Weights of a small GPT-style language model, trained from scratch on English Wikipedia.
Size: width 256, 2 heads of 128, vocabulary 2048, 13M parameters.
Architecture: LayerNorm before each block, rotary positions, biases, attention and MLP in parallel.
Training: a variant of SOAP for these matrices, 3508 steps.
Each number is 50 + 10 x the weight over the matrix's rms, rounded and kept within 0 to 99. Layers, rows and columns count from 0.

# layer 11 attention key, 256x256, rms 0.0515, rows 0-108, columns 0-63
56 52 49 53 45 52 56 53 38 44 54 42 53 48 46 47 46 48 51 48 51 51 53 46 45 48 48 47 51 66 51 56 57 49 54 53 47 60 49 52 55 44 50 48 49 43 48 51 44 60 50 50 53 46 44 43 51 43 51 46 43 50 48 52
62 63 41 55 45 51 51 56 37 49 48 41 55 52 56 48 48 53 47 56 51 63 50 56 54 48 60 48 37 58 48 57 60 61 57 51 46 51 49 52 53 53 46 47 46 62 49 58 59 52 42 52 59 44 44 45 49 49 48 50 45 52 61 50
50 44 49 40 48 52 49 48 48 58 54 32 56 51 44 45 43 51 48 52 48 44 60 47 55 56 48 42 55 46 47 55 50 43 50 47 39 49 43 41 43 48 45 31 45 51 46 55 38 45 37 49 55 59 52 41 46 41 43 48 45 48 47 52
42 46 55 33 61 45 47 46 56 46 47 58 51 57 48 53 54 50 45 50 44 42 53 53 48 60 48 44 63 44 51 51 50 43 47 44 51 51 49 41 50 43 50 46 50 54 42 48 46 47 39 48 39 63 57 50 53 46 32 48 52 54 59 51
41 42 57 30 61 50 52 53 54 53 51 39 55 47 55 57 57 46 56 51 45 41 52 55 51 59 38 48 69 47 38 50 61 38 53 49 46 53 48 49 56 40 48 45 64 52 60 59 42 42 38 51 42 60 55 38 63 46 41 47 55 59 54 48
59 36 50 46 52 58 49 49 49 35 43 31 49 71 56 52 51 65 38 47 49 42 45 71 54 50 53 36 57 57 36 47 75 56 50 40 50 58 51 48 60 49 51 55 60 58 46 42 58 47 45 59 55 52 40 29 56 57 51 57 53 57 51 46
52 66 42 50 62 47 53 58 49 65 42 58 50 60 46 42 52 58 42 57 56 49 48 61 61 55 64 47 43 42 57 58 51 46 54 56 42 49 46 53 37 48 52 42 51 56 48 50 46 60 56 58 48 49 60 58 56 42 61 54 34 50 49 56
49 42 51 27 52 44 48 42 55 64 51 30 47 61 54 58 54 57 62 48 46 41 57 56 43 65 38 31 52 63 43 37 47 45 51 41 42 64 56 42 49 46 39 45 57 54 59 42 38 60 38 44 58 51 47 48 55 43 45 37 52 54 39 50
53 53 40 45 49 43 48 48 58 43 42 56 41 50 43 40 46 52 45 49 53 56 50 46 45 52 63 55 56 46 43 53 43 51 50 48 55 55 50 46 52 46 45 58 37 53 40 44 52 55 37 47 55 48 56 49 56 48 53 60 49 39 64 51
36 38 67 48 49 58 45 08 50 52 51 51 52 37 32 31 58 62 36 43 40 56 39 56 61 63 43 48 37 50 35 39 46 62 38 42 50 55 50 50 52 64 46 26 56 36 55 44 49 52 43 50 57 55 50 57 34 62 61 46 46 55 48 54
53 46 57 63 28 36 35 42 41 54 52 46 66 44 32 47 51 54 46 40 53 51 58 44 43 50 42 49 46 54 67 57 54 59 65 54 22 57 56 51 45 52 52 39 63 58 49 57 58 51 49 47 60 62 55 69 54 40 44 67 39 59 44 56
51 68 52 49 71 37 46 58 56 46 74 41 57 31 32 50 53 49 42 48 58 57 67 38 53 56 43 50 58 50 45 46 14 52 27 50 34 70 58 59 43 52 67 50 58 44 71 44 74 52 39 56 57 38 53 43 56 43 53 55 54 58 36 44
70 53 30 56 43 41 51 43 38 47 67 37 62 73 26 70 58 36 61 64 53 50 51 71 38 45 42 50 69 58 50 41 40 55 56 37 59 46 54 62 63 41 54 61 29 43 66 45 44 73 59 43 44 57 62 45 43 38 46 60 54 54 63 58
31 39 29 81 53 52 66 54 51 60 55 31 62 52 57 50 24 48 70 41 35 44 49 46 50 67 45 49 52 41 79 51 61 81 39 44 52 60 51 33 40 55 44 56 45 36 36 50 44 42 40 59 58 66 64 60 74 54 51 53 65 66 61 55
61 44 61 55 13 60 37 52 38 51 54 41 49 60 26 35 43 66 53 68 48 50 67 24 47 44 56 45 66 41 51 44 58 49 59 57 56 67 53 41 56 48 34 49 49 38 47 40 63 50 33 58 59 51 43 42 61 42 21 40 28 66 31 51
45 46 48 37 40 47 52 79 34 35 36 64 48 60 50 66 47 41 45 52 48 78 41 49 31 34 56 51 60 48 62 49 42 62 62 24 29 50 50 54 40 54 33 47 56 54 48 43 41 57 56 66 35 52 51 54 38 51 67 51 48 33 49 61
38 41 56 47 48 45 37 44 52 42 39 45 53 54 49 49 48 41 49 51 45 42 45 47 41 49 49 49 53 41 48 52 49 44 50 44 55 42 51 48 49 47 41 55 58 41 42 42 38 48 49 48 38 47 48 46 40 41 62 54 53 51 38 50
55 48 49 44 57 41 37 48 41 53 38 48 52 55 49 46 42 51 40 54 44 47 54 52 52 60 53 46 51 53 47 55 55 33 54 46 56 50 49 49 50 51 47 39 46 52 33 56 41 45 45 55 44 51 55 41 42 44 54 51 38 52 49 57
44 41 46 50 41 54 47 48 59 54 53 57 57 43 41 47 62 50 49 50 55 44 48 48 51 54 38 41 54 47 42 39 49 39 46 53 44 52 53 43 41 39 48 49 64 37 42 40 41 49 51 50 41 49 53 58 49 49 53 44 55 44 41 47
52 45 47 51 50 58 57 51 56 48 41 49 46 38 48 51 62 45 46 52 55 47 54 35 56 45 47 50 59 47 44 40 53 51 49 51 53 52 48 53 54 50 46 55 52 52 53 46 58 52 53 41 43 45 52 56 52 53 47 57 58 49 50 52
51 44 46 55 49 47 52 47 54 46 52 49 57 51 45 53 53 40 57 55 50 51 57 35 53 41 38 50 54 45 48 40 47 41 48 47 47 49 42 47 47 44 47 48 46 44 54 38 51 44 46 44 45 50 55 55 48 48 41 43 55 49 41 46
55 42 56 47 55 47 45 42 49 47 50 46 56 40 47 67 55 56 39 52 45 56 58 46 48 52 43 52 59 46 46 44 49 52 41 68 56 67 46 62 70 48 42 64 47 60 56 50 57 53 51 48 55 47 49 50 40 53 49 61 62 52 47 46
51 30 63 39 48 51 50 54 60 49 76 52 46 51 58 44 52 53 43 44 43 46 59 43 52 64 47 30 51 60 19 52 52 48 50 41 47 59 49 46 53 55 44 47 69 37 71 30 53 44 42 57 43 66 43 44 39 52 54 50 53 62 48 44
68 59 35 37 52 49 35 63 67 38 41 58 63 54 38 56 57 70 45 51 53 62 49 59 64 56 42 40 59 58 44 38 49 56 55 53 59 63 35 55 48 48 57 46 61 46 55 43 52 58 39 64 49 49 51 48 47 53 54 63 63 55 48 34
40 46 55 36 67 24 46 39 58 62 53 38 41 57 53 57 50 41 58 57 38 40 62 37 37 51 43 41 46 41 40 54 69 33 57 56 54 62 33 43 38 55 46 55 60 52 64 49 36 41 38 58 34 70 56 48 51 54 41 53 42 48 58 64
44 50 62 52 54 47 61 60 59 51 40 56 30 55 51 48 55 45 73 49 62 46 57 40 58 57 51 54 57 52 39 49 45 43 63 57 59 46 36 49 52 42 57 40 56 44 49 51 34 62 51 45 49 51 48 39 58 55 44 48 53 46 51 48
39 49 65 57 40 51 54 52 45 58 56 36 55 44 63 42 47 41 54 60 54 46 62 46 32 49 55 45 68 59 33 60 32 30 48 50 48 38 55 54 53 60 41 55 32 57 83 52 58 45 36 45 28 46 50 43 48 41 50 42 59 53 56 48
55 57 47 77 55 52 44 40 40 64 68 41 55 56 67 59 45 77 34 48 50 58 32 46 64 65 44 45 37 42 44 53 32 51 42 49 59 58 37 47 48 45 34 38 49 49 43 50 42 62 63 54 37 53 38 59 45 46 50 52 41 33 43 43
65 46 66 57 59 54 57 66 31 57 59 58 55 53 42 55 53 51 82 41 45 33 60 62 60 65 52 56 55 41 55 51 45 56 58 31 44 52 45 50 60 63 36 65 60 55 31 43 62 39 52 48 53 48 36 48 39 38 63 51 52 56 57 44
56 69 17 42 33 46 63 46 50 34 57 64 48 44 49 56 51 51 60 47 28 52 55 47 65 25 58 62 44 57 53 65 54 50 54 43 51 50 54 65 56 54 82 46 50 38 50 34 50 55 54 66 55 44 32 57 33 22 52 40 57 58 58 88
47 57 61 53 53 49 66 40 27 52 36 45 55 52 40 66 48 48 38 29 59 55 37 58 50 44 33 44 31 39 42 43 27 58 45 60 62 61 50 62 54 52 67 42 39 41 42 68 56 38 52 57 54 53 40 43 60 46 52 54 46 68 50 83
42 59 54 67 38 68 57 49 57 43 60 40 57 49 65 48 38 43 48 46 54 35 57 55 48 67 52 54 40 58 53 63 37 42 54 35 43 54 47 62 48 40 61 58 54 45 55 41 39 62 60 67 52 52 50 30 30 49 46 65 39 43 37 43
56 75 80 65 42 61 49 53 48 74 50 57 62 49 51 63 48 40 60 58 43 60 54 28 59 60 53 49 61 59 55 51 42 40 54 69 64 41 31 50 35 59 34 33 61 58 34 66 51 51 49 65 73 34 63 60 50 54 39 45 50 37 40 40
65 55 50 51 51 61 34 21 59 48 55 52 53 45 38 42 49 79 58 52 40 35 53 37 50 45 48 54 51 50 23 82 37 39 43 61 62 58 52 24 66 44 50 63 58 17 50 64 68 44 53 63 46 58 68 58 44 63 57 33 55 28 52 57
57 78 55 65 44 34 36 36 62 74 30 61 36 70 32 58 62 21 42 52 55 56 60 46 50 60 36 49 53 55 60 50 49 47 63 60 30 53 56 66 49 71 38 52 46 50 53 70 65 57 34 46 59 41 64 63 72 44 51 43 45 60 44 63
43 59 52 35 46 44 55 69 47 28 37 54 67 69 46 62 38 52 46 58 57 53 50 51 49 52 50 52 31 58 40 41 53 49 56 43 49 49 52 61 35 54 51 50 34 35 62 59 45 69 70 50 46 74 53 42 52 48 59 54 50 53 33 62
39 43 62 57 45 33 69 49 41 48 55 39 59 47 30 47 74 36 64 50 56 63 58 40 36 32 76 59 27 66 49 44 58 53 43 53 63 46 54 48 55 48 44 30 52 57 62 55 40 50 30 36 57 61 67 71 50 28 49 67 48 28 64 60
38 62 45 42 40 32 47 61 61 36 22 31 47 65 26 60 56 56 47 57 43 67 34 55 62 46 48 51 66 46 64 31 58 48 55 53 39 31 51 60 67 35 38 53 65 79 40 79 57 24 59 67 39 23 50 37 53 59 48 46 52 55 55 52
47 39 63 51 64 48 45 57 37 57 64 42 40 51 49 54 49 43 48 38 70 54 55 45 36 53 39 48 47 53 41 67 47 53 38 54 60 48 32 45 57 62 49 54 50 41 45 50 50 38 60 46 39 61 43 43 52 71 58 44 30 62 41 60
41 47 48 42 38 46 59 57 41 42 61 50 37 46 68 62 57 53 36 54 55 72 44 50 36 53 54 68 78 37 45 37 55 51 43 47 57 57 40 52 69 20 63 52 66 38 54 62 33 29 56 68 36 50 43 55 29 36 47 61 64 36 53 66
50 47 36 56 54 55 48 40 54 55 69 52 68 39 38 35 59 45 69 42 38 54 45 43 42 47 59 55 57 28 62 36 41 63 44 44 44 55 55 50 50 57 52 50 50 60 60 58 49 63 58 51 55 45 54 55 44 50 45 54 70 74 50 20
41 40 50 59 49 46 57 65 65 33 57 74 66 26 56 45 53 73 32 62 36 44 49 52 67 57 64 63 51 34 56 35 46 49 37 46 50 38 57 51 55 69 46 58 23 67 44 45 34 24 59 45 69 55 59 48 33 42 40 44 55 41 46 43
52 52 46 34 56 51 55 58 58 60 59 57 53 41 59 59 67 49 47 47 48 50 55 26 52 71 65 45 42 41 56 45 34 63 50 51 56 54 40 32 55 46 30 57 46 55 53 35 62 39 37 39 69 37 44 49 38 54 57 54 51 46 37 66
45 67 47 47 62 51 55 41 30 86 30 52 43 29 42 65 38 58 51 56 63 65 58 49 57 58 25 57 66 33 65 53 57 42 46 57 53 71 38 55 58 31 47 52 33 48 56 37 58 60 58 75 47 70 53 42 28 41 29 55 57 61 46 51
43 59 44 68 71 57 32 39 55 64 59 52 39 39 40 57 53 18 62 48 23 66 51 52 50 33 47 37 46 49 42 42 53 55 41 22 62 59 63 54 48 75 38 56 47 52 60 54 47 49 42 47 63 53 60 30 55 41 53 34 56 66 59 30
53 46 66 47 54 65 45 27 41 63 57 35 57 33 49 40 52 48 64 53 46 70 29 60 51 61 42 41 44 50 53 52 51 34 54 53 54 48 38 50 48 56 59 39 61 53 47 54 37 48 23 52 36 29 46 41 42 59 57 69 57 86 53 54
39 69 53 51 39 70 67 49 50 50 51 78 49 47 68 59 61 46 53 51 41 62 62 28 48 59 53 32 65 37 60 48 46 47 47 39 48 54 42 42 49 41 77 56 43 57 31 55 69 47 43 49 56 51 32 46 69 63 30 44 64 42 50 51
34 59 57 55 66 37 65 71 51 52 75 48 45 81 74 38 47 45 54 66 43 54 45 43 41 52 44 77 62 44 37 40 37 41 54 52 51 40 50 38 54 56 54 60 55 56 50 50 34 47 48 53 47 47 54 53 45 46 43 62 48 64 52 68
43 50 68 36 44 47 69 54 50 62 47 41 49 57 54 57 37 49 58 49 69 63 27 46 37 43 36 49 57 60 61 40 57 42 47 50 54 48 49 61 52 61 41 54 52 48 42 48 42 44 64 48 45 46 32 57 76 58 49 34 49 47 43 45
60 44 60 44 76 49 57 74 48 55 39 49 39 46 50 44 52 52 46 43 65 52 75 59 44 52 59 58 51 43 61 56 41 65 66 50 43 59 53 52 47 29 65 63 49 34 32 56 57 45 51 65 55 58 52 39 44 40 53 62 49 37 55 52
64 70 61 51 52 53 75 38 63 52 54 49 56 31 40 49 51 46 56 56 56 42 48 69 53 69 37 60 33 37 42 62 53 53 32 48 52 61 46 49 47 48 69 43 60 41 37 51 50 65 72 48 63 33 50 41 59 45 37 29 52 66 39 62
51 53 62 43 43 38 58 54 43 59 53 78 40 74 43 47 57 62 43 47 69 48 71 31 50 57 45 48 49 44 55 44 51 46 55 55 37 43 46 40 59 46 27 29 56 56 42 50 48 34 37 43 42 35 42 54 38 39 68 40 50 26 45 64
53 53 60 60 46 54 61 49 45 45 38 43 54 40 41 39 36 64 51 51 64 44 43 64 46 33 62 49 48 41 59 55 59 61 44 50 64 30 65 61 41 35 39 53 51 41 65 65 69 31 47 42 63 54 34 46 52 54 47 55 58 33 35 45
51 43 46 31 22 51 56 45 71 58 64 51 58 54 38 28 39 57 51 55 36 46 20 33 47 50 43 45 65 40 54 50 33 57 53 39 42 52 47 47 64 48 70 55 54 73 63 70 52 45 36 45 55 52 59 58 64 62 55 63 46 57 43 62
44 53 64 64 39 50 63 40 53 53 58 44 51 63 65 30 64 35 66 59 39 30 40 53 52 41 57 38 45 44 46 45 44 39 47 45 30 71 66 52 55 44 59 64 53 56 56 47 60 34 38 40 33 53 45 53 53 48 54 60 51 69 66 73
44 57 50 44 46 36 49 65 54 36 36 52 62 58 65 54 54 41 69 45 22 48 56 64 53 46 70 51 64 57 84 55 51 45 48 52 65 60 49 51 55 46 21 57 41 34 64 58 40 36 31 55 56 45 46 57 46 44 68 52 53 47 48 63
36 52 53 56 42 30 38 54 48 54 29 38 45 55 64 44 49 60 42 34 55 62 74 46 29 62 43 46 32 53 43 36 45 66 38 33 48 37 30 55 48 55 27 40 55 53 59 40 52 50 45 29 50 56 50 49 40 51 69 52 75 54 46 50
63 30 59 59 40 32 67 41 65 53 57 40 43 43 60 36 42 53 54 45 32 40 54 46 40 59 59 45 58 55 44 28 42 39 49 42 46 52 46 48 46 51 56 15 56 26 30 47 44 61 65 62 64 47 45 28 49 46 50 64 50 67 48 51
51 47 50 65 45 56 55 55 43 60 46 44 39 61 49 46 42 57 45 52 56 45 47 65 53 48 56 60 50 48 56 49 60 44 42 46 43 57 56 54 37 35 35 46 49 58 53 52 39 57 33 45 50 65 47 37 41 58 46 46 54 59 56 66
55 60 53 33 41 32 44 46 54 58 51 45 63 56 44 44 57 43 34 55 55 32 38 43 41 35 62 43 52 45 61 48 59 41 44 65 53 53 41 63 42 40 35 54 50 45 54 16 42 54 42 59 35 59 35 61 52 39 72 59 53 55 63 38
65 63 37 52 59 43 40 37 73 43 42 63 42 31 52 28 38 29 57 31 52 33 55 45 68 51 60 59 42 52 60 54 35 56 60 47 66 56 47 68 52 55 43 55 42 68 40 60 44 33 50 57 73 47 73 62 45 44 19 58 42 40 50 63
47 38 36 56 45 45 56 61 61 58 54 61 52 43 41 33 43 34 50 66 52 60 47 40 43 51 38 49 64 39 33 48 39 44 59 55 57 49 48 46 36 54 53 66 25 63 54 40 41 48 52 46 38 42 66 34 51 42 41 47 58 39 38 49
56 67 29 51 63 36 53 52 36 63 40 44 48 56 18 60 35 42 30 56 44 35 60 48 48 68 61 68 65 70 53 77 47 59 40 76 42 46 68 49 57 39 61 56 57 71 55 25 58 56 54 45 50 62 44 53 47 33 62 59 58 40 56 56
62 52 50 47 61 38 62 48 50 50 52 56 53 29 44 50 55 45 59 38 55 59 44 39 49 71 70 49 33 39 55 42 52 45 53 60 44 58 67 62 55 60 58 47 36 59 47 47 40 38 58 65 48 47 58 55 40 44 58 57 47 58 56 62
35 50 26 35 48 51 42 41 45 37 35 59 62 47 52 62 69 41 60 46 55 45 37 35 39 46 58 51 53 26 68 40 45 48 58 42 59 66 73 40 46 39 71 49 54 56 57 66 52 50 51 46 62 58 33 47 43 50 43 50 63 41 54 50
53 37 61 70 60 67 31 38 65 62 63 27 52 53 56 50 42 79 42 66 58 43 59 47 47 45 59 53 40 38 50 64 74 30 46 28 48 39 48 65 66 61 50 45 45 38 66 66 51 53 46 48 64 55 57 58 52 51 31 61 40 57 48 66
71 72 53 63 35 40 55 51 43 43 54 45 43 46 59 25 42 44 48 45 40 30 39 61 38 58 35 41 67 38 53 56 51 40 43 44 42 53 41 61 31 43 34 52 38 65 58 61 52 57 60 49 53 53 61 34 51 44 49 51 55 14 30 28
45 65 66 69 34 43 38 66 47 48 43 38 71 53 63 58 32 27 43 47 38 37 46 46 44 39 57 42 33 25 54 62 41 50 41 18 76 54 49 52 68 38 41 60 58 34 51 56 45 57 36 29 55 61 57 50 33 63 63 42 52 44 30 44
55 49 56 43 38 61 49 60 62 54 44 69 36 58 43 42 52 62 52 61 64 52 38 47 49 42 38 32 84 37 44 60 44 42 45 40 56 48 60 58 47 58 52 49 41 39 65 46 52 68 43 49 70 42 28 38 43 55 69 34 43 51 18 54
57 55 60 46 40 58 58 68 68 47 43 39 47 54 47 53 43 40 32 46 41 57 56 54 50 50 52 39 40 36 38 63 65 38 46 38 59 49 52 50 66 29 49 53 65 33 56 61 43 44 51 31 58 63 63 51 50 66 29 49 39 63 50 41
36 57 59 62 43 48 58 74 38 72 55 32 55 56 45 37 25 36 54 65 41 44 30 47 47 45 62 36 70 46 49 49 63 70 53 70 52 26 36 50 65 41 56 49 38 64 51 36 36 53 52 68 52 57 61 55 49 52 61 53 55 60 28 36
67 61 51 45 68 60 67 41 48 48 38 48 64 47 39 34 38 63 42 50 60 47 40 50 53 54 38 50 33 51 49 65 41 60 42 53 59 63 40 36 25 32 48 55 55 55 33 64 63 26 53 45 51 50 59 87 51 66 57 54 41 49 51 45
68 48 53 31 54 46 62 32 57 54 35 61 55 45 44 34 57 45 70 50 65 44 66 45 65 46 54 51 67 51 49 35 60 40 71 51 43 60 67 44 58 40 67 54 45 49 35 23 39 49 50 75 53 33 46 48 78 64 62 65 45 64 53 46
54 51 60 53 63 37 55 53 64 51 46 49 46 31 63 42 57 61 45 57 50 66 39 54 39 68 58 50 39 51 39 30 48 50 68 32 46 64 45 56 41 73 67 61 39 45 67 51 49 38 32 46 49 25 49 27 50 53 52 66 59 62 55 59
54 68 37 60 61 37 53 46 24 48 52 49 71 64 58 54 55 40 47 35 70 42 43 44 61 45 62 48 36 38 49 55 47 37 45 48 57 37 47 57 43 28 38 43 44 55 54 61 47 51 51 52 55 42 68 47 39 30 61 50 35 48 44 38
55 52 47 58 60 58 49 72 53 57 51 30 48 40 44 52 42 54 38 56 51 66 47 50 63 39 52 50 58 48 63 55 53 36 77 69 55 40 43 35 51 50 55 39 35 44 56 68 27 61 46 55 63 43 53 52 43 62 43 21 40 45 54 55
46 54 51 53 68 48 47 52 43 35 40 44 55 65 43 59 46 58 46 45 49 50 66 37 55 51 46 48 63 44 61 49 42 46 55 41 47 46 58 39 61 48 56 55 59 50 63 52 53 57 49 47 37 35 48 52 48 50 63 48 37 51 57 50
55 55 62 28 64 43 46 38 57 45 37 39 52 59 58 47 52 64 57 65 73 46 54 59 46 44 42 44 71 41 65 56 63 76 51 38 55 69 42 47 60 58 53 46 35 65 46 60 47 61 41 58 79 60 43 39 48 41 70 56 64 40 27 60
65 38 46 50 50 65 65 33 46 35 36 50 26 53 51 64 46 39 66 50 46 42 66 35 76 39 61 39 53 47 39 36 72 44 55 52 54 65 56 42 60 51 37 60 50 36 68 49 65 51 41 58 47 36 60 55 52 63 34 58 45 14 48 28
49 37 40 41 31 37 65 63 49 67 55 50 47 56 62 41 63 44 50 48 41 56 63 39 48 54 48 45 47 47 66 36 54 53 54 49 55 56 42 43 56 48 46 52 54 49 48 19 64 52 57 52 48 51 44 30 42 49 26 41 47 53 55 55
27 42 41 61 43 37 34 34 44 47 48 61 66 57 73 37 55 49 60 48 69 62 76 53 70 43 65 46 49 50 32 55 45 53 63 46 44 49 43 55 43 56 61 59 37 49 54 55 57 60 59 63 60 71 61 59 48 58 58 26 45 60 60 63
49 62 56 59 63 36 41 56 51 55 59 39 77 41 67 34 54 63 55 62 50 29 57 69 47 55 60 46 68 51 50 71 46 32 47 44 31 58 60 34 58 64 51 57 46 49 48 49 43 42 62 46 51 50 75 54 23 40 56 61 52 63 51 63
48 50 53 56 63 61 33 35 58 57 52 57 30 41 61 67 52 49 60 37 60 35 40 29 41 39 37 38 58 65 49 48 51 43 51 65 28 38 53 46 38 34 39 61 25 50 47 25 47 65 27 55 42 38 58 51 49 44 69 44 33 41 51 59
31 32 73 63 41 63 45 55 48 54 38 47 63 45 47 64 41 71 39 52 42 48 26 61 43 52 41 53 50 51 57 54 41 51 58 59 50 53 52 64 55 38 54 72 51 61 61 53 69 55 41 36 49 40 34 41 60 43 47 35 34 20 43 44
46 39 63 48 26 45 54 37 56 50 75 57 53 71 66 30 52 42 42 38 38 32 64 66 52 70 41 33 38 49 67 49 50 48 57 43 40 46 46 38 44 63 70 51 58 53 74 31 34 50 42 55 51 55 48 55 30 39 41 55 52 52 54 47
40 40 63 50 47 49 55 63 63 67 46 51 45 59 16 55 36 33 38 62 47 42 56 67 62 53 50 50 47 57 29 56 56 64 46 44 44 17 50 53 51 44 61 62 46 36 52 41 63 53 55 45 70 30 59 51 53 52 66 64 48 42 51 36
55 60 35 61 47 71 27 44 57 39 37 72 42 53 40 64 57 44 58 62 49 35 37 69 57 52 54 53 26 42 75 70 44 54 23 58 60 50 56 76 52 40 58 61 67 68 31 32 40 39 38 56 48 37 41 51 54 42 59 42 41 24 49 32
49 52 48 58 58 67 77 43 40 49 36 66 45 44 69 48 70 48 62 52 33 52 53 42 57 54 63 44 47 46 53 71 45 50 28 45 33 56 47 51 58 40 43 38 73 59 40 66 41 67 48 37 46 57 45 41 44 47 32 49 56 59 58 43
56 36 41 54 59 48 76 48 45 45 44 36 62 51 61 47 56 33 76 48 68 45 46 43 55 51 51 40 61 43 47 35 59 61 46 58 68 41 52 29 45 54 46 42 68 25 60 57 57 39 39 55 40 36 39 42 63 65 60 48 31 49 47 57
54 37 48 71 46 45 49 51 37 34 53 46 34 40 50 39 42 61 45 37 42 71 59 60 50 62 53 69 44 63 54 67 76 59 48 43 69 58 64 44 48 50 61 54 33 50 53 35 67 35 44 44 48 63 78 43 70 48 36 80 55 53 36 52
50 55 57 52 46 66 58 54 44 62 37 61 73 64 38 52 59 45 71 34 56 59 63 51 29 34 44 38 53 53 76 60 37 53 59 58 60 28 48 60 37 52 48 51 23 41 67 57 47 51 59 51 48 37 43 20 49 38 44 40 53 68 49 69
48 42 33 47 33 54 37 53 44 37 50 53 75 49 33 46 53 52 40 57 45 52 32 55 55 47 31 54 38 45 46 49 54 47 41 36 50 50 62 49 44 45 65 57 39 30 58 29 39 32 33 50 22 48 54 64 49 45 57 48 47 44 35 73
60 78 40 47 47 50 50 58 48 28 42 38 41 48 52 40 41 38 26 48 54 63 37 29 62 68 70 50 73 49 51 40 41 54 63 33 38 35 46 50 33 76 60 51 51 35 45 49 53 52 59 65 54 47 43 57 55 39 45 36 50 51 55 60
47 50 45 67 76 49 58 40 50 28 45 33 44 65 55 42 48 22 49 47 72 50 40 61 32 67 41 48 44 68 58 36 43 37 46 38 44 55 59 36 57 28 30 52 46 28 75 29 37 41 66 53 51 56 54 49 34 36 46 41 54 53 53 37
44 55 24 42 60 49 30 58 39 49 65 47 54 38 57 61 50 51 38 48 52 46 32 56 38 70 41 38 55 37 59 55 50 61 36 60 41 63 37 50 77 49 64 51 51 72 43 56 41 39 57 39 55 28 64 64 53 44 54 50 39 72 49 71
36 43 27 55 40 54 91 45 44 43 43 53 54 51 51 38 51 43 64 54 39 35 41 47 64 40 50 64 59 65 59 56 60 44 43 60 59 62 60 43 49 56 56 38 47 46 44 32 66 63 49 43 63 48 39 53 46 53 33 44 43 62 54 39
41 57 62 51 55 61 58 50 51 52 53 59 45 66 54 47 58 53 52 32 55 46 69 62 50 52 51 45 47 56 55 46 43 41 45 48 63 57 51 34 40 45 51 51 35 42 57 56 43 52 31 41 59 35 57 48 40 66 37 54 67 55 60 77
69 27 41 59 38 46 50 69 40 46 61 97 30 45 44 59 65 58 36 29 62 50 31 42 42 65 47 60 53 44 33 44 58 27 42 47 46 63 36 28 50 35 56 64 45 56 35 57 57 46 45 58 27 44 46 70 71 29 50 44 48 41 68 47
47 53 62 46 60 61 34 60 45 65 57 56 37 47 30 50 58 46 52 46 45 56 42 42 32 62 56 33 51 47 68 59 58 52 39 47 59 50 77 53 37 65 50 44 38 49 44 61 43 45 57 42 49 50 59 55 57 51 46 61 57 67 36 67
55 55 57 33 43 59 66 48 46 51 45 48 33 66 42 28 20 61 54 42 35 41 40 54 57 60 55 52 61 38 34 53 57 62 57 55 54 56 45 58 62 60 52 47 43 51 43 50 41 53 44 55 41 58 41 40 44 43 52 50 61 55 54 63
39 36 70 48 33 35 50 48 28 51 64 79 42 63 47 48 50 61 44 77 50 67 63 40 53 49 47 53 57 44 38 42 37 55 56 46 52 52 66 53 54 18 47 40 52 57 46 69 56 41 57 51 68 58 37 57 47 54 51 64 62 55 52 60
36 25 56 51 35 65 33 39 58 44 52 65 61 35 40 54 59 30 56 62 60 61 62 47 56 51 47 52 54 32 60 36 50 30 36 47 38 49 67 50 37 66 26 40 50 59 32 53 60 46 51 52 58 56 47 46 47 45 53 52 45 52 63 40
40 42 61 57 59 30 67 55 49 47 46 52 56 36 56 47 45 37 41 58 50 40 34 52 41 53 47 48 52 29 40 61 47 52 72 36 53 48 58 52 49 49 75 56 50 38 48 60 45 51 41 51 63 63 56 40 55 27 56 61 49 40 67 34
40 64 57 54 44 40 67 56 55 53 75 49 46 32 40 24 51 41 46 49 64 43 51 36 61 53 58 57 40 39 59 47 38 54 39 61 58 43 51 48 74 48 46 61 28 52 42 38 61 48 61 55 59 56 52 41 62 50 39 66 62 55 51 39
44 44 43 43 53 41 69 40 48 43 51 54 46 50 39 36 56 47 40 51 42 66 54 58 48 38 53 69 75 26 52 68 67 67 47 56 51 44 52 32 74 59 51 57 51 62 72 50 47 49 45 42 51 59 53 52 38 49 42 50 39 35 56 70
40 43 48 58 57 52 39 52 58 42 39 53 61 75 52 59 56 48 58 43 52 18 53 44 32 45 56 48 56 52 26 44 64 46 40 45 51 44 57 54 63 52 47 55 67 46 52 63 53 74 53 77 45 53 62 58 39 41 56 49 42 54 55 48
61 58 48 50 50 62 32 63 52 54 49 44 54 62 54 44 37 58 41 40 54 38 43 58 37 85 55 33 67 35 53 42 47 68 60 48 43 50 59 47 62 55 63 62 48 36 44 46 55 40 56 39 55 58 68 48 32 57 17 54 70 53 32 49
61 49 39 41 59 48 30 49 59 46 44 42 50 58 54 57 45 61 47 51 51 34 50 53 65 64 59 36 39 48 57 50 51 64 42 51 41 70 52 40 61 26 43 55 40 42 67 48 45 47 64 46 57 51 55 53 36 41 53 55 52 61 50 60
63 53 64 38 49 71 54 56 42 64 51 42 53 31 33 36 35 50 42 27 64 61 51 61 40 43 48 48 29 61 31 68 52 65 35 53 40 63 60 45 49 64 43 40 60 46 52 32 48 49 43 37 55 56 62 69 38 55 61 49 57 68 54 65